Weights of a small GPT-style language model, trained from scratch on English Wikipedia.
Architecture: RMSNorm before each block, no biases in attention or MLP.
Training: a variant of Adam for these matrices, 8768 steps.
Each number is 500 + 40 x the weight over the matrix's rms, rounded and kept within 0 to 999. Layers, rows and columns count from 0. Numbers have three digits each.

# gate: layer 4 MLP gate, 512x256, rms 0.0955, rows 237-254, columns 0-255
# up: layer 4 MLP up, 512x256, rms 0.0926, rows 237-254, columns 0-255
# down: layer 4 MLP down (transposed), 512x256, rms 0.0814, rows 237-254, columns 0-255
gate237:528447528473564514587528431483570443511515485526473537499550441452512451513432460463437440534549496451547480467566472491542543490469448548554490504490476531451442455555467476537515499478523506516415493561526511498381515539499507495483478448509496517445587511510490513511495557491474499532481462497506494551453537446507531563452503515505485450461575391485485496470559414543502460528471460547489496440538486465522564559525539480380478492540491545558507480482490569464460516499488542500508528471526557483543475528515476553495530505498554469528444460470570519504550450385498473522602534467493566546529476491538475456477395489559557486473473487521491503531504522570546486458506439501418492549550555564493593536550459479520509467497455545483499542482536504505509500559508525
up237:512514538431476496530534541436475461497481532555546464436578479496468557473516492508567500466584475497534509480471504517533567488529524453560471484474543495424595475468510481422446434491502531493573526484464482507512464450506496455548474516568548494520389471568532445469469547494537454566467458531552544504434489518403479475458542503544481576506521498554500603479506495522533521482541484493487469492511475486477523506395457502475410506450392501480516542532506437531498527588499514494503513457476506495535527578525580548516449446491541484498522485512429510512473486435554472467492546496492578422541471502533494548423478489517518485485451452559479469544447496496499440420510530500565493493450406515578487514531532530431547458482495515558505472502482579470551545455587494
down237:416476476524510523476429527506558607484542535505513542511451538534512502532470465483553552533482523503447483489553552518455523536574550539524515427464494508550491575502504487578489532539528502514564470457563488489522534502517534514467525443526484464492540537497502551550509545434501495461443527547468522498554528499593485505458508456440530474519447538490440514517513487530547461488467427538503499514535534516458523411525518480500533528466566422487475488546453541513528523418500499570493481558462480500494454496503527540479519477474447470509523550462532527501501521507476476576497478497514507590489468540533523490509478512498419547522473548497485542482489328447531503567472548477405553541535568503422505414477513468577500540474495496464474471482516440501504507541399504
gate238:499464515523536479557526483487489446523516527574513533427484530528491460440431497505511475567565518482541509443555501548418495487486497454529420482503553551538502530560536515508505522527423443545499507507498498367465466562569486500502481489521503423460497494546505466571537475518540433460470554477499441545456456529436478561481515453507440549519463449446454521508418507509472507464539459442461467494433500557536550514539518479490500467502493558542459532516523552531564547526529540500488519514448476501488484453455487549530498483462567546502497646483562583434511464513525515517459516458430525455466542432580520432538483515518526487507525445548469542422454496520508456574453489582518536521469456502459486533532510465501449472497448470569417472509499513454490448524525480
up238:486495500526528541465579482527450518488424574478530518519491545483562541492477549571543470497450455497445515521454533539484467527472556478546518529506501461592558543454540522534501515499561486474444561523528425458523544491482483568498513550528470520485438500531507500508478521501548470432542522455529558484503533511476528493539433478500430508524438511510458503501546504546408453417542548496573480432508466445500515455466445439496530552513535503482447528540583516501478477580494488545526513508467526498478481492523548588512480560526494454504542472503438444511495505529508482476475442473478419504486511519515477474565516522462447509516481530489479543528516514440564529502476565452505495542502436505540530511527442396545527598507503522529470501467442460526436496444566460
down238:470525459454463520512541439520475563498498551534511484556462555480539488542529549537458552512512529495487492596506423492505505516520539493489552518546442492581498495484491557481480535518591585445489537502487416572491541463481474420509542531498504600465474564459476524477515577527509464490473506522512514488470493484492543517464444419484510548498461497509493532461551528524432488457515585518607479497510523450492550540444452462515462519496498419495455540518540511490490522533502462451475500443472541501514475552530517447489489486482431498535475483481425492520465523501542498510450504504505476481522506501437565448494507528536453564510462560492430559569509371506595518467537468435470509512443501536469518449508513528450519564464491477528517495463447526522556493445558519
gate239:510545477525512474461516568479471519458540502489483502530442507550477511438497568363501513539504453522520513501543470539464479600519458535469503509430490527512488481513473478520511516419531585563492481453513514512514525573520562505525476522484513523514532444516516589408496516608488525528512452471512496465514445512524430452453459448453488465529538531523511529446462479513484478493528474462564527453475474473529530563529530522522552502592520475502501458539505464460510488495522528517471494498560516511461490507478518479459505482506482519517496509499558463481530461469502521485497462457487534575524528495480513543487504420498448546506492506560526437491506503475503501533542532482450496485379477513473490567511547535495481460474499543446501541566464506495525487495572515
up239:489530444510481461447531441520479489500473437466461443505569475523460495536505518534551580521517533610494505411500518502486509506556587514536440535565556430561464473464535505460517501511431471491383506516560423472530517454527449551531467457480509536431446468524469463519491462459532535503470540495521499549448574472486479437551482505484445508519503552466519466490517483509569506492491488489464466491428485554525499580529497551531461484515473450466544537458532430453474500472531527439462509468531548526537535524533506541490488572536482515552491405527444509503529498504580549555476531545547493457447511532503504535495548395481556460488530465507541447515483522549505549470438444507517458477513513500523474478514488497502453499450509524522639491494452495475468449430443550
down239:428487485485526446449523474540500458477520523490495417509525495511480484564487549509556571483492456550477513422516541518448534539503567516541471562496492442504438498483503557478516512454435480513438488472531485509523490488531487530527472520531474514480437420485526476514470511453528539473463512457483497558458603503443481477536507491443442452491470507500480461416508533516423464506477463478439433511411463561564431544516543506537509547532521477467498550462449486480463481431528552467466514473460463487531516475466533521462461493570496531503493433507485507499533464510547517506485533507495491459498522483539546466495593360503535530470524421517565435516489395541436528522535475472533519451475532546480471535551520515583542487514582543526538477497484512469481430460516554
gate240:519561502453514560505452552516503476502446519531520469472468529499514517463515545412523443425486530554511511471499482526508487464499479526488537496534538556479504483540497461420540441398446480486479568484518551479533479520492555483505523562524516469452515495452460516504505461586466534465480491502532491566472451471514530498515493575436475522559471464536532517454532513591473471434514483542511525497512527542477458542551537550469475435561470551494496539535415469547389507589461487475440533505438518567448472526492479507543488482525429494555528500510523465509475549466478482511474536483531508512498473511469539502502500502553476465444444497546487428487539524485493530507551453494505462438501550554487475555418452529511453476515538546493572473436510517558531496582517436
up240:438508484504508435508515470572513527538498515508519477562540491497559453504488560528446484563442543452536480492460526386482489547544461522523450517510501480506505508483497438497475542513537545535492433562535484530502498454442482447453551481513489514568475446545463503509487507509422539474529540500434513477503496492550464541514491541479530462528494518469537492462382454454541523525506458490500499508482504527497530503487463446480568477476478492547537504525529510500575521455476440510478508527509510515550460485503440509410532456558480515448523521476500509481465432474497515467543426474435487456522505487531474538423564517485434452556473494478496557534505477518460494491475523510508458506478510508459572506520555464426425475540534445548471494512496546499568436490421568
down240:442471456460505566499553505503459512491503506498472483546520448513493541410555493526469469541511474518525523483462512506518439530488576546531413428466467434507573500463562558535471484574526581553511485453544495456513488495516504475527493520468516518524494467483445516430431560443554506508520480498477475488427528649502498533487461478603511515464490518487449514510483522464498530493514521497480526434510416505519510493480531430526532585550496549500522557473535530440525512510492458459452461535538431553544471466482501430484464490478518511454499500547444523475532539518538469521540486485501519547470483513538499458514466534502522526493506491535523537468481375499517437517483586466497522534459460417520499398530543490504515446487516517453500505510486483468451537447471497
gate241:508511512508461567520507465532430502524528519513549510459496434505519508458502488542484483538543554511496547430484547490501483512496478488469505558429467519484498512535505519462499440494529467471488503539501542537442483512530520589553515465498506460538467518494586525516487529517528549453531518519514551554509537455519566488552487454584497545458501556521525512505513502516487539459489539477534488528561492503499481485485452518424526453463464541512463537495396497463477505493440483590517507507500536547530479583507522550484483495544513493525470478451447516541562453469552455484559490479470490440546489578473486525496490495573494443434489497509497526492523484491551474431530410503488495514541504501433443599550500466525472511490516492538506470528524488538515465501531510
up241:538497446503514513475451416490507519536494485523521512463509512521462543464473535469544521484566503490470423459474500483468516487501535549568526567487555465562470530469563492533436401556533544501518554532539433474521475506457502481467422459560524523564457525528518540515467543502499450480473482523493507431453499547525447484563540498477475464480528474526460547514438455543508476483514553523584524508481470471516394528458504455571546543547498498448432495429545479535555492581494456501546496486479422482487476510502492521473519459501502503534550526452478460476441567484422508516491479470479536534533563542473488494458497545524502455541393428447549488498480502541485427510510501461531491534508594446528556553516422584464526482485523547467467543463492514448501532527475505
down241:426557527516492476537565521507564453434494515443471451540510466487559463513519456522454496441447447504504540578533487498510547472548454456475438421509477490457517452495475460493510586451458516580484435425435522483478537470478449459468542565440477515436557468525425466461540491491529526493531531474498462562508470509449503492425478534402534505523482471471500471511515517481497479534503459503398510476469548524494547499524546508457473499535482479504577470565520509478490493458531532470408464512560540525457519437479511482540528479492498517481504479593517535519507506479557483486477547529524452501476466446509489506544540477477502549535570546497507471475548520490491560534443513523480523501505442553451488466454554451520484544487457489444552489431485546506496497484517494
gate242:483477493486503534494479480478541482531466478533477508485483523490437496476486428417505519509512491547547515509491503493498503487483509484482480494512480524505485440505540472533432467443393497475453424485564553523485495540485555483512463471479536504448491479493467507477465510482472482565479508504452489540464519536577463539562485511495557567439500546550468479533490541527551598551521545467480603507457448500504517541473507577521434500505473525563532484494491514464475482493515477515512459502514471433543494515494522463498464465551482518470519487478582494470504520524480489566517496511514538499461500509443553551492518486528512569515476425470495496452415506560465509531439459510470546410477504517475517564503520570490465479524512532445571472483460525426535536464500478
up242:498514526509519474505439495502472446532536519463557492537464575495550550517477498496539492525562548487486495434458551499470519427532517475544442490533484548450496556507539500539462551450577570498506513487473509471478470478452512485528460489510518443520465504572504448481532468477460566536527458445530455471477471564533537489430539528473511488515462353455517503493529487514445483496476467555484535464504451541469473521544486491537486517503479525542433479463488478453509522498480509456488467565457498475447490442512522523493534509450502504517481538517508573556536505482500507490540459497504481515521480512476461461494496471455415506519508525540496515505519508485533526545574512484493494524506537535500456469568456484616522471462529458550521511442540480518498475531477459
down242:479520489482494485498457442438481470548486504508477463514488570441529529481446486465569509517447453495552450498450486487489496489536470443503456494475534498492490482534521468460463553468485496538462552530526555430499485475518529507503412471473483424493419449529476466474444448442512464535502448461541463483456526519555533469449528569416534452508503472549462565501496447535485500582455500526387591463534466538455501546502564497495469515507485523581491469513531504446540565453536457472528444514510489513470515508492502468518515473501478503535441548446510509561556499468540453513469456476515482518464459537543483462481532467547453504536523498480520536471477475490491504542504492524521471460455485466515459451456514551549477508494501530486545525496490508466516503505457505
gate243:483528568511454480449514504459517489481473526511496526498480449539508424446557451478465516497502517511580540512507545539500480514516481468500524530572485566523539504477454521495472545413438505408467474480511478565513505518478450483504472523439525459460453542490493484457437491527470472507495437496491556519528577554565544505513530536484527497464537547500509531500496441498483491410448566540460467460547560470579532472389515538448532512543540458493510539470487456538481466561500435519439489458550493452515471514495546388501484510466527467535515482482477462486436435474442537540518507485545470532453537491453527551444462563480525544415403469454504442487500546517530535540515473533479425486532477472507454485539521572558587516432537525477603442531442522477574508569552557
up243:486435588544388504539535506488455465485496502520425450586493498518452436537535499529502496546508441483575497558476485545501500409549506470460497458485429523452445468508511515492572561514446539466564529452485531499552489573512561537519419544541589535481519543493465472455524463488501492503521479439522439568478415475493519444497503516433516532467473542562534514479536555474378519558431515497399582444485429504528482523557551467410515408504539471480544472469449515499529512491517522477458553506516513489497560524451504450594512518472454548554479540480547504492456509495557562546523502473452456535498601490473439425491460518496562465449493453468543401424428511497525459511539485537501510504463413544534575521522533497484508459538469512485512532547543500494508419547512510
down243:506531506537485459432506527455557546490432512469579576468506414496541432468565516463487556552487533529524498478489571468490457532512536455523461536590570562533491519508453496529434546469470505438453504468573463540468518518434419475506505495450484482480493506428507529504439521486458458491455439495545557491565581499550516544513498482474525457488487534497544550512544393500529514376420552502460472522549548550594556487345474599546559491531484441495456530489502440567499439568486483576486447465508500450539477506531509429523493492476523462566501477484477496492467456519478534476528518475518540468462512516434559529451416562464521540464438503445567466521516455475525544508558510509494452486551494477503421464524511578549549565412514485526544443584503504495572517541558519
gate244:499527419531523557530471546528556461480599437543454497579610459558468438377532508477452496463518531511555534534499456526522535512491484536482530466509498498482479488494457453499539520482519455566567492482537571456566516558520532501526527537431460464525582513443479524505503520507453528466461452630429514511524442527460552524462508556443551526457530513508474494478521470541498466455462530509521464472453495436531512510532515489548499543526513521549506471494457497470515496548500485494453490524507483462431487538544492474474512505451503419480504529460524466555561569526562474436512521425563503541537493503512514484495545485492469576503504414461519528468515483495508559466503537477493549534440478508456544472525485462418567527498486475492496553482563452444487484488486578
up244:470463576515470527467595434534481465422471472474517529504530552492601515480461481442458495517487605539515439472488563495501463465456466475473433520473486478557523515521446533472546573488475539495535468434496473448495465513524488537503530500508518494523494565442491521460480525506484527509524478467490552474484412523501521490518489517464476485563523547537501478489449569459514583415493500490433538503439496535452459506500473519478537401460469542489502478489503491462562420475512539498538433429432476550574533540519456474537528498470496546537521536472559445426503460546567453500537495485471535517583501464492566572431480534487509522474525516526436480477447505436552465486589494482466537534500512577486489468504530514455586480467511483480455487491454531501461559493452481
down244:523451425554478500512475518461476444463542465524466407548547512498525466494483544505499503495512501586493452582494477510532494490478459560455545457523522503518481423525506531470557531535454438499519510478487594481555490537549512480450538484448496491519566491464501545454478561515490472504471474532495487451482525541490531527490537481323494550494529445488496444531510519552520474500478566561502482438413501493451472514455515451566523554517456491438493469511527525509506507492478478480428546478478469448499559480554451443502553489457513450540465475492489481505504560527518519431550490460546558540530511532516550473517531504449442531482524445499522536447498448518467630488486515527558500527481525493454526524523453449510488523543519407476530547639514433509427505494533584
gate245:510554467531461493522515559508482540497491440505493485509534512476499486511505494473485433534454500460514408457463529477440503561528471451491467521498476498538546495439458453484476473410494484592493514481483427470538489458557469479476491519562523446474491491505483440490577494532501515430502421602524542507512501483512457461464498508515480495479453548530500519502498538514400520483458528459434520455410559566521539473529446535514465484570587530452507568492560533524515502446491523510442548561490527504548458489490502517437507519492450554531515451451468446544478555504567547516503506470515496490442515531460527571500524560476516527451545525494518449434517460505474557469528437558571492493538461481514478552533490529518477528524450466470487516473430503516479463544518511
up245:489494456466488547487552540510516524507531510530475519507541498551519534524477529494509450520578501491507484505477537481515518595484448527474491487462524539536521482495479535523492489474502500509525532543445513502455538473554442500545477519496470494459486518531509444500460485521487490468470449520462478496490501452515506518479504481562500445449424610531490470500464507506488567466526500502470467466467531516520545513449494480500515463512566537429507546450598475590567479483429519491481533506468509465519558408535538458405522519527484536520499512543468435442528579508511528471561469537450463518525529484523547530474508528435493528484548521543497479461510526535487587507521433489525480486482471428526514538452456496500495543514525524479549463474517465502472483529478487
down245:461498475411456501463534525511500510523498453553471531456494422464505504452486457504547470469535493416494554553533484517507522521460490501428513450467490522456516488544491562518521422482490538491560517543490517543486555497509502532508521515499424513434555503484503472487452494468487489510451470493401454523476543508523531526520455499540524508473497514450431488515478588528485578480492556442463491486519452529489573499475535548415568522544537516482466539518497527527534446565481500513495520492476481492457541465522537532487497542518569476498482541557492537483473467478454468503539510526453481466519540501503492479530528499507453581525442463522425480459474426550523490588533539515450477484434457485489549524540470456451498492444526570466514480473439524508529508498469406
gate246:560442530493584486519501485488525461540503416498462472537461453480477507542469463576571490489567430442471592500502437568540460535524510516439590361531459586585467501471515538459450501453439417476504530470493453497553456536444506509514497432500521534429531567481529451516429553484492454493446484484501524495400560468484520585559400488491502521496508438506425489447608509546426484473528491488513454435538524447552516444510524462469397543553467526479482455518504529489496516580512493446467476520463476438422513454489458508526460471445526395600509493511589488468481529479422519535526507526494565388486564482480461421477367473544546437487532451480393502540502502402468514533469415489463462502553517507466539486475515473520544492543527546503535471476429432569460455528580501
up246:535439527511438518460488491520519491579479528447500466506445506417600479486496390478539467476490480495454501549534550491527551524570561443478506441609462548508542485524530451567570594456534546497495533504581477497608427479563470476500472454588522414513510581544547497550533571485564458481517490533485503462462516494511496506534488480489568492536588539545457467537469493464472505512434511459507596459492438452548420513491491497444454507526441554481399445557491586512422471508558466476454484467461552465498512623518513520471455451556565475527522512476460458516516496481528456531466510518543491486486591535516437484468525461582566483506512472481460499568593537480463499585448459533539512503484482504476452461542561523545466450478506457507498411527588540474420463431513460
down246:452588551532504446474551495517495549461482543416519503551524522477557506428489528503532551469435468490507484453504483501504527498493439534483435592512583468428534477491505562548533475483564444533420470458522569463497588432501574499527468498453492435483537495524491473540544474530556554483521555533546498482547550479500456496550484512559495481519463452504571482599494504527523605490468489477482506545550459426547437505536457479570569497532488496475561469478469499529511488462456402487485466573535471545513434502526556442436532440512375578483448533543558525545582482505511519514490467543470441536493518550504581538510581563532474495461446390445571409488508416548526507483524557473486526552520484485479520432540496553510488483425479460448525488494569534446544476420441546
gate247:526460457504546437483469491508524526475481473523481556485523518457459553445443477456472485524515402484490488535483462475514542488535557495505536473491503467360523491487492453554466466482473529533443494498527503495573521550513581503470549495450513488456586414545466550470558504533448560492459507468552496478468441489529469542556504471526419476507522500448484513521452454437577514493498552501528520556433464500460485447528501441485517502493459522485509503541543534467459442502564526538481524514484519497524542516493474514470521418493542464474520473518536531468433483452503492467556460517488504611484485517494499564494474516537431500460448544500550485462528507571505533495450417518521553487527547473503468501487481540538527442539521525482497458473506539489530495520506432
up247:519567460483460526450430505432485506456486543483487529449457457477513501518488536522473485500506517536450506507470450483465495466497473548521559555447511506514497522566517564445550582552545478489437496527525417510487440478512498552457505440463555507495531522521537524504522482507501564467526535458538447472536512461535474577504506475499458494443471461484537500484495490525420485507493471511541501518517517491505496519513486475451438486518557480452559459472485527419513530555501562457566514388462540495481473502501507526489531478516462522504410588540520461510445524508579460507512489512472437440577513562542487476548378533489511463520510520515507544546497546560503496514497484533538443519566486540475507482503474508492475576489474501480482493492520463581483478527553452
down247:496435456558483509476500458540491518542505516510489448527549445509587426540538475476500480494508546501485509475483536474462502497498522498526472541484469508612464568525489482476469573516468527466478474530511564532468487459491467498503462483501431513516478516445518464509440496504480407527496533538440460528457509520422544450456514501456482537473489491525503516510517503552468545427493480476428517438614507442523477573466521587479529505541457459546465516498453461566483526436469447388510461535545469551466523541527505515508483576537504522506525512512454545558636538486501507516444517504521482432511508477515514460441591470528565583499503478500480511493471543502554456489475491485521432460422533440526513531478537457477459526471474485455515519520515488556485444482474510
gate248:574481475539465493534493485420493473462562472515457490527517533527498469443495477437543477484512532496497543476564523439418442431442497532547564479492459547496510478432597533467531477492506536466479392492499546484555486493586497495511532505524464461465431567538524560458463490539497504501451498524520526515436520485574431454451510548506566505486500477528446449492510531504550460446579562533456455495481485479453544510517500490524508541494517549480507482521515477493515527542485533494439511535520459595444495452477468424477539492496424458466483535570530526472481456416541481472477593511493519553557482537514494542478464549500529563591450489436487485487543516535510550509491460459459473537504494502444565458428470541474564373498495414546525541497498430513475464444524556
up248:485489422451503452444539465537572438558531489574545520490517478487492408466505559531544534469535508436504510448557493496532558473513511557543530473511462537484483505532505541462465423531474510531552538580516539528497514464482501503506550458470511465527454596502590427574467513550487478553553537506468463536446559440583502583574581446550541535543537468499541544492512503564401465533528507596545525586490489453511440556441486503483488476489436501464417514519523506555506458478510520504542535471518558447471439512542555545382503480542492460459496451561444475478457443453432389455519512551533529455470495502470462450555532468563512439535380442428537552535509593577476484388501512499429533464478517512484461547501449530469541518475543481500535437486457595505533505513535442
down248:450518548461593460435557506603484542521421534501544534494540593467484533547485503554493601514482444486505466504421483549546508550549570489455398513556542500525522526558414476540460521482504461524484524505509515519464531435420536508465411457440518434523570439464476418579532487501488501518576528504433529487523515469470528557578502442546509506502481504517534497489522462544449521541437437480574533499527459525567426440524546555486448447472489503531483544470450565459501514447518472500536480398488536389571467538504497546506425509501585535479532463478506482511525486559458542503479421487540418472454537487498482481548527413533477431419536508535513511540492384441477452466521540565532564470477505455549455494527539443489441635525521560464505484437501606481541539506509434
gate249:515501563473559440503466557483613512539479454492457399568539518581446487455428469447397491477514545548539521568491404487493584526512483512484460509513545453494526489470522456541469458416495463455457435514546513432515522439470548512465485481518485538489512485445509463552488438422471464533582513652410511483553492474512449445522433479497553484559454522509454498470445475593483469523491488438496557459468605636460505471489515461506518567532473453523555489511460514466479501429469551589465493547496439515504455487523533390492462487457522510480476469495557560501565476542532478481502477487514503414459485504561551581603478498568526546483449525501518523463516461519485532508462538464531487486440458415523500454564572484402466553476496432509580439476543529411525551451493477
up249:493486536569419532556559528516582503451524561454515536509528533525474470497571565452496533461479533495549475475540535396491539547496429374523472571445407456433520502475474491437570498491546515464495482454473486527480474518538480502547548512478487416467460457496481526505560523478558554506411549460513444491587465443497456444504426531465424542479482547455508427518488514409431603544491443523450553508454401465555575514502548517517518422463551454487516480466511501522474503488484535523453526570513497528527524556511465482421580480449478630415472539416467479572557501486557495457517475465502457532509532449544604491478501508421545431514592494541483415457468521525484479545511468476435536542482528519449504487436532443425510490480376519434429507524501533540555527424529512
down249:506480532506533474535442561425608523539479468449464418568526636511423540542531507491406519494508513569534569574500443387500566477530521508456530515582488488456490458433551473536468508473549419478454452562565541472514516415483574532482484457481494511480528525501534471541486444454532465544554508590428499514565513461493476448522456497372475530525515527503433494503564504569470475546481488422485563479512623575512515483514529462524510497536511489537528471537453470492424521455477535519472504537468467465498419472561474416482527541456543486522448523530567490522508513541521511406457479457455500413504558493505521573594497539527494481470505515518503517459488465561542523510463500477487444507492426405494516468559543509411460544480486461537562485521517542387571549463491510
gate250:522512509487530441546437475440542554487462466475521533510489583584462529500604503482496471572533448498525471466515447555411458465466449493549420541568441521440514503442499491561474438528625516513541436515522460496519463559423405505542450526461529496509514472498488495548474529477514376443555505486534540517512531575551443521501470519496544482492496555428528578481526479527493468496515489445468490560497451495455496522467416467546480457455486407548501485496520485467572536420510527561501493485498464481529481456506483492479483439531411515441550544514502581502565523500480499448504521462460502500464479491546545511485475488458552472598540490536532520480545501427478466521472512467548566485489480482510466507577464491527485488541511439505536459524492503474411521426484518
up250:502471517495470473566492467590414539551498528457564536444499491463528494521500460565493462520521516518479438430457522497453482440476476520554401570509458556392497539506540553522491502438547603495459515533507435517453492581444418482534493538496555483489516515492517549506459560461437473497547571522497575482524546554510482493476481539512548474530516545423564546507500502539465468520429568396473528565525465490449461507489409500476539494446575481461463534503495524511516465490559483554482536491479476513490487498560445481503466492540501510467450514521466562501415497521463475486509542479511423474473503485492454511453474450553507475495433547616507552535542568493453514516501594483531440479458552525577472506552506493477505431550516409556538435491488464455478498436509457
down250:477503482509437561455524508481500482452525510526415502446499523447523458510490500452499506503506542515507492540451554502536571517585522513436546471529544450574528435556516476453487470512418473476488485450490546559582472496585563441468547474540459510482485498487535457578519467557490573534454498503461427508492484433460545520464537463600508523497461527582424497546461533471482514527502493531452598426495567468585498514465533549480473558512517554470536459537435540498427433569468512449461481517559568506477474558473496505468551548458504486539466499482537485508459456517493526570486514548538523497519530469484453442523512485524445524372519572481483481453493603538501504473574471548479533501545473467453594519467498534490474524472441557459444543431490500531573503535485486
gate251:502508453459476568469499513502485501504460441471543530448483498467498435463526526538484480512431421484532523497557371420455514509500500473490575463509509442520526571380497524453489519525494435546508488521508498524514440471503570539463512517451529454480465529557519436535534527551489489399555514491538500454525513528498410484464507459546550513485487449536418475525508529509452488438434523444536541484509500498563518529502500481512449481492445498502499452508535532519505508530566509535520484477460460485509561499521490510469484558499473483492553518433520459503536506462538562444513511513462399536486469455527515458496532589536537556493545538511522538498513469471486490476479532458490501588517390433488559521533483532499479562535470489438503482499479487520501515481540548
up251:380471506585536567515496558527498475469475527477456453493451488479430538478591481505534522503494449461457493463519497488477527478468536524480489561460476521530521568525492481509450479494529458456473484455517561438551485538497525526499505559488536535509453511494489571538470574514540553450396494483490517508521514567563484434583458417493541460489502513571528518480499516515477525495554489490497552479510462495481460464549607516469545529577534466499510463549449466475548474544506451554418475497474576487545515470563519488490432470441435516502450522481522481545503534565500513481436441514547455469529503481508480551536535443512446529471504472536559497500519549497534487477508503471548540467487480505540495423555524538520476523489516546487557487546497511465510447461446465
down251:573537467499470452481500463474478495516521467534509532522511462587552477512456567483453509523534547497554499518523529522573480546534483431504491520500538479478446432383529543447502599481509552487496509518486470540510540499484501474471464496505557502517502562484495532438543467505575488557551545515505499571512497463464504545493542465508477506513519511384495536466574506505435503483511471484531518483477557451528487505492477455517456537412484502533460455512514531545560455462526554477556526443565541433507540566484536493525500500590569507479510509467499455415418491446515463441494542456498551505481531531506490474492488489511541544502539474500517427547476525505429471472495496509539437559515577496529475516444552417548446510502525432503446532585431528514536520520572497
gate252:514467539520605543533469543493581490507595539561452460537553560512516520446523470480563540553516480516470514517509528562528492469526461493470480482473456459497559517581541457414498547456480542506485458434570494534536521476549529486501519470524479583493480557475458426530532545418537489475552458459488495533534439484524582538501427445468493576533490506444536483452531562536416536532458513554504461492533469528475498528498510504487492533553529517500543471518427447495406528521482514543494466489502435486528582485499462452477486514389428476492578472469430459467500496530553449509519570474503531473456511533551525435522407511510534487453553441524469463544488426406529528421545473502450541574509502537533555529437439505437507509506383467437411590506564449578448512563500514
up252:499520410472535415532481458462503496461458531485505483531498480447500523564453400492515549397477449513551513461547477439471511563574576546506474476501481508466528426489497479558545454504532482432551598472458500473456505558528445464497499496445537558493413494539510498505515406476489518569523540534456548434394512513470439415505539529495527494488476558496374540520467490464537550481477556461491501466534530547516500441455490513558459479452409450541550543524475459504579533454435400514516531542459543427436540530509556489574486538531547452629491445539513557456554498560502554546454468467502573485472557426521510539523544444443585487494467486436498505462528511557500513545421477652516512484498548575561479473595521428506499529435524588544497480515495547396506523460462482
down252:526480427479492451593491507479519454481532514522485524516494518464580520462469476468539551478551429536599541505537519461524487545520561479452520485464439490509509478559466480485512525463509468495490482428476466479551528558534433498534445428382525615471464489467484504526587445498477514535509489522458507435424444528516397464518496531656457436616518559447424562557548518447494523496529533525405546522591526500542493467432480540467497534482446418504542526514422439542521546450417450480485498454448529429422554498527587463550469550522525406589518465533444488441566561597551535498475533437511598422470535399498517476519474430426538595505512458477501530578484516523442537435471485555494591489458558528549533473494491427463463563394468539537501513431573520520551543542464520
gate253:487582445524489469551553599453532489542527465510513498505547494513493459474503546416489477422594477466562475494561504507489520544545473545583518481517492642568514503555566457493519444551440462522471487465501546450441525529514512551506457442536505595457492470534568549470527434525458558618451462483547554542431553483499492512486511479496470502485449537526484530510500528492506486475484463479556502469488469497504506539481495554453431501545543469540448476410451542487466550426553594472509522427558487513522562557451526423458519524506476455451478524493519561578464483438494471501475554501486574521483437499506532485433469481566528483504530436452437499513530458583475505558494460520470529462508420433487465475497492529521482531432487473483521515456457467478531488532514512
up253:459534450515547461545506424428509545452506499501416482549449503524472532561519475484448504511443507526486497492478434523512486532549509466462436478408547459534581447517492513548500539506472490481530505423450533588529454551432557482478566535519550488523513479473525449467544504530465512488498525468495544505459469537501543446464473520464571484498475528479540433539426469471574552471499524551504480500498419502582459464524573526552458536523422477518565479547436551478455489455487453510527527513478544582504534534530419459533499487466489590512483458477490566493606521510512535492591476577520496548542551449551558570467483549425477545483475493483510465513511531519509468535526480482578472478514438515496566548490541460551520416544460545520543538513492489448457465451453539
down253:482592473504490466526557548427443471467487502493430514542463533501501413486489517451457442441545502462559501555523489542485501530528452484561503462505511558549531460510557517483534431586455459484566469422487583460455519513528518527478481524573543557478495496504510493513507502536507478574511477486502497529475471518441504519537533507474494512459522520516479495543449497494463514502472470466460474513497466678457465503471510507507456505498558514491447538430500507511434514380497549456500498413589467540517511548515551499447526528540452548476481476512543527520459503512522485552494493543477594456534478457516566496422476497533481495491524469423452510481534342639498476581459440464481502465517421499499463524506539483504474521466451473501561494511506420466490469551487509
gate254:485549450506552542489487487469572532490550492483529492439501532519515478479476528524506451466537490442503459492478474503443483485446599507544551519536548433510498525487495462561544527493398508463536458517526522518526548502474565491492483486481462523481515465466577535477519475559489507470489593574448491510502452481596549498582449478508478489417475568548479433434488515487551484456546489520576531501532479502559529506486523484559516484494506465457544530500582479467539500518503565512476442551501518552472518555517490590496505537513503549490557496564524531523468404482586489491509489538488426516438506561532553482532513591591570534513512496444552479421462502532530513518469495465485528539472497466464510464460485556451523464479459465417562491536537558435456433478528392
up254:383516472458494523530463468517505536517529541524499500506514459474509530423501465483550502517556534494441465436431412466539514450466556564503512548532473452560505596516523504458447494534540483456523505529563463404494467409467497458451449523537528550526487451473509554455529542515519511454505529548554495464520522568508507454527576474554469440545508482416527516533453511485555508483515524515519525516471464441561506577486495543510525568590514500486437492590523491528525465524468543497569542467518491561532504519543462527469553538534557459508474484530455515497479501528456497453498501490514551515504523485541506572517525546477480540449479504507542480533542512482559485428555508448526484496484478425520483413539471484544458455527474496462487469539515602508489506369546472
down254:537469527506463458500446464480428460464460477472499486587471540494489478575542513554474496568445501536479506567528535499468519496516439480444487453468470575445486495513541481472499497491599539562475527477463522486533449505545468482539598542484507539476481572567456500516466454451522479568506474444578566539506505494439474547413535542424490506521552503457507578517548511507440501480446482451455541525539532491456445450504488556448431483497433535526470480472462487510454522493506412447444539503489563457516574449496485430458557463509509485479454521434461419486514498480481501504510490480545482521567497462474518459457481427505465484531497440547478487577499617496481490472469454521491465501508498548539523507534498485552483494504500499556479469431473434528527522577444609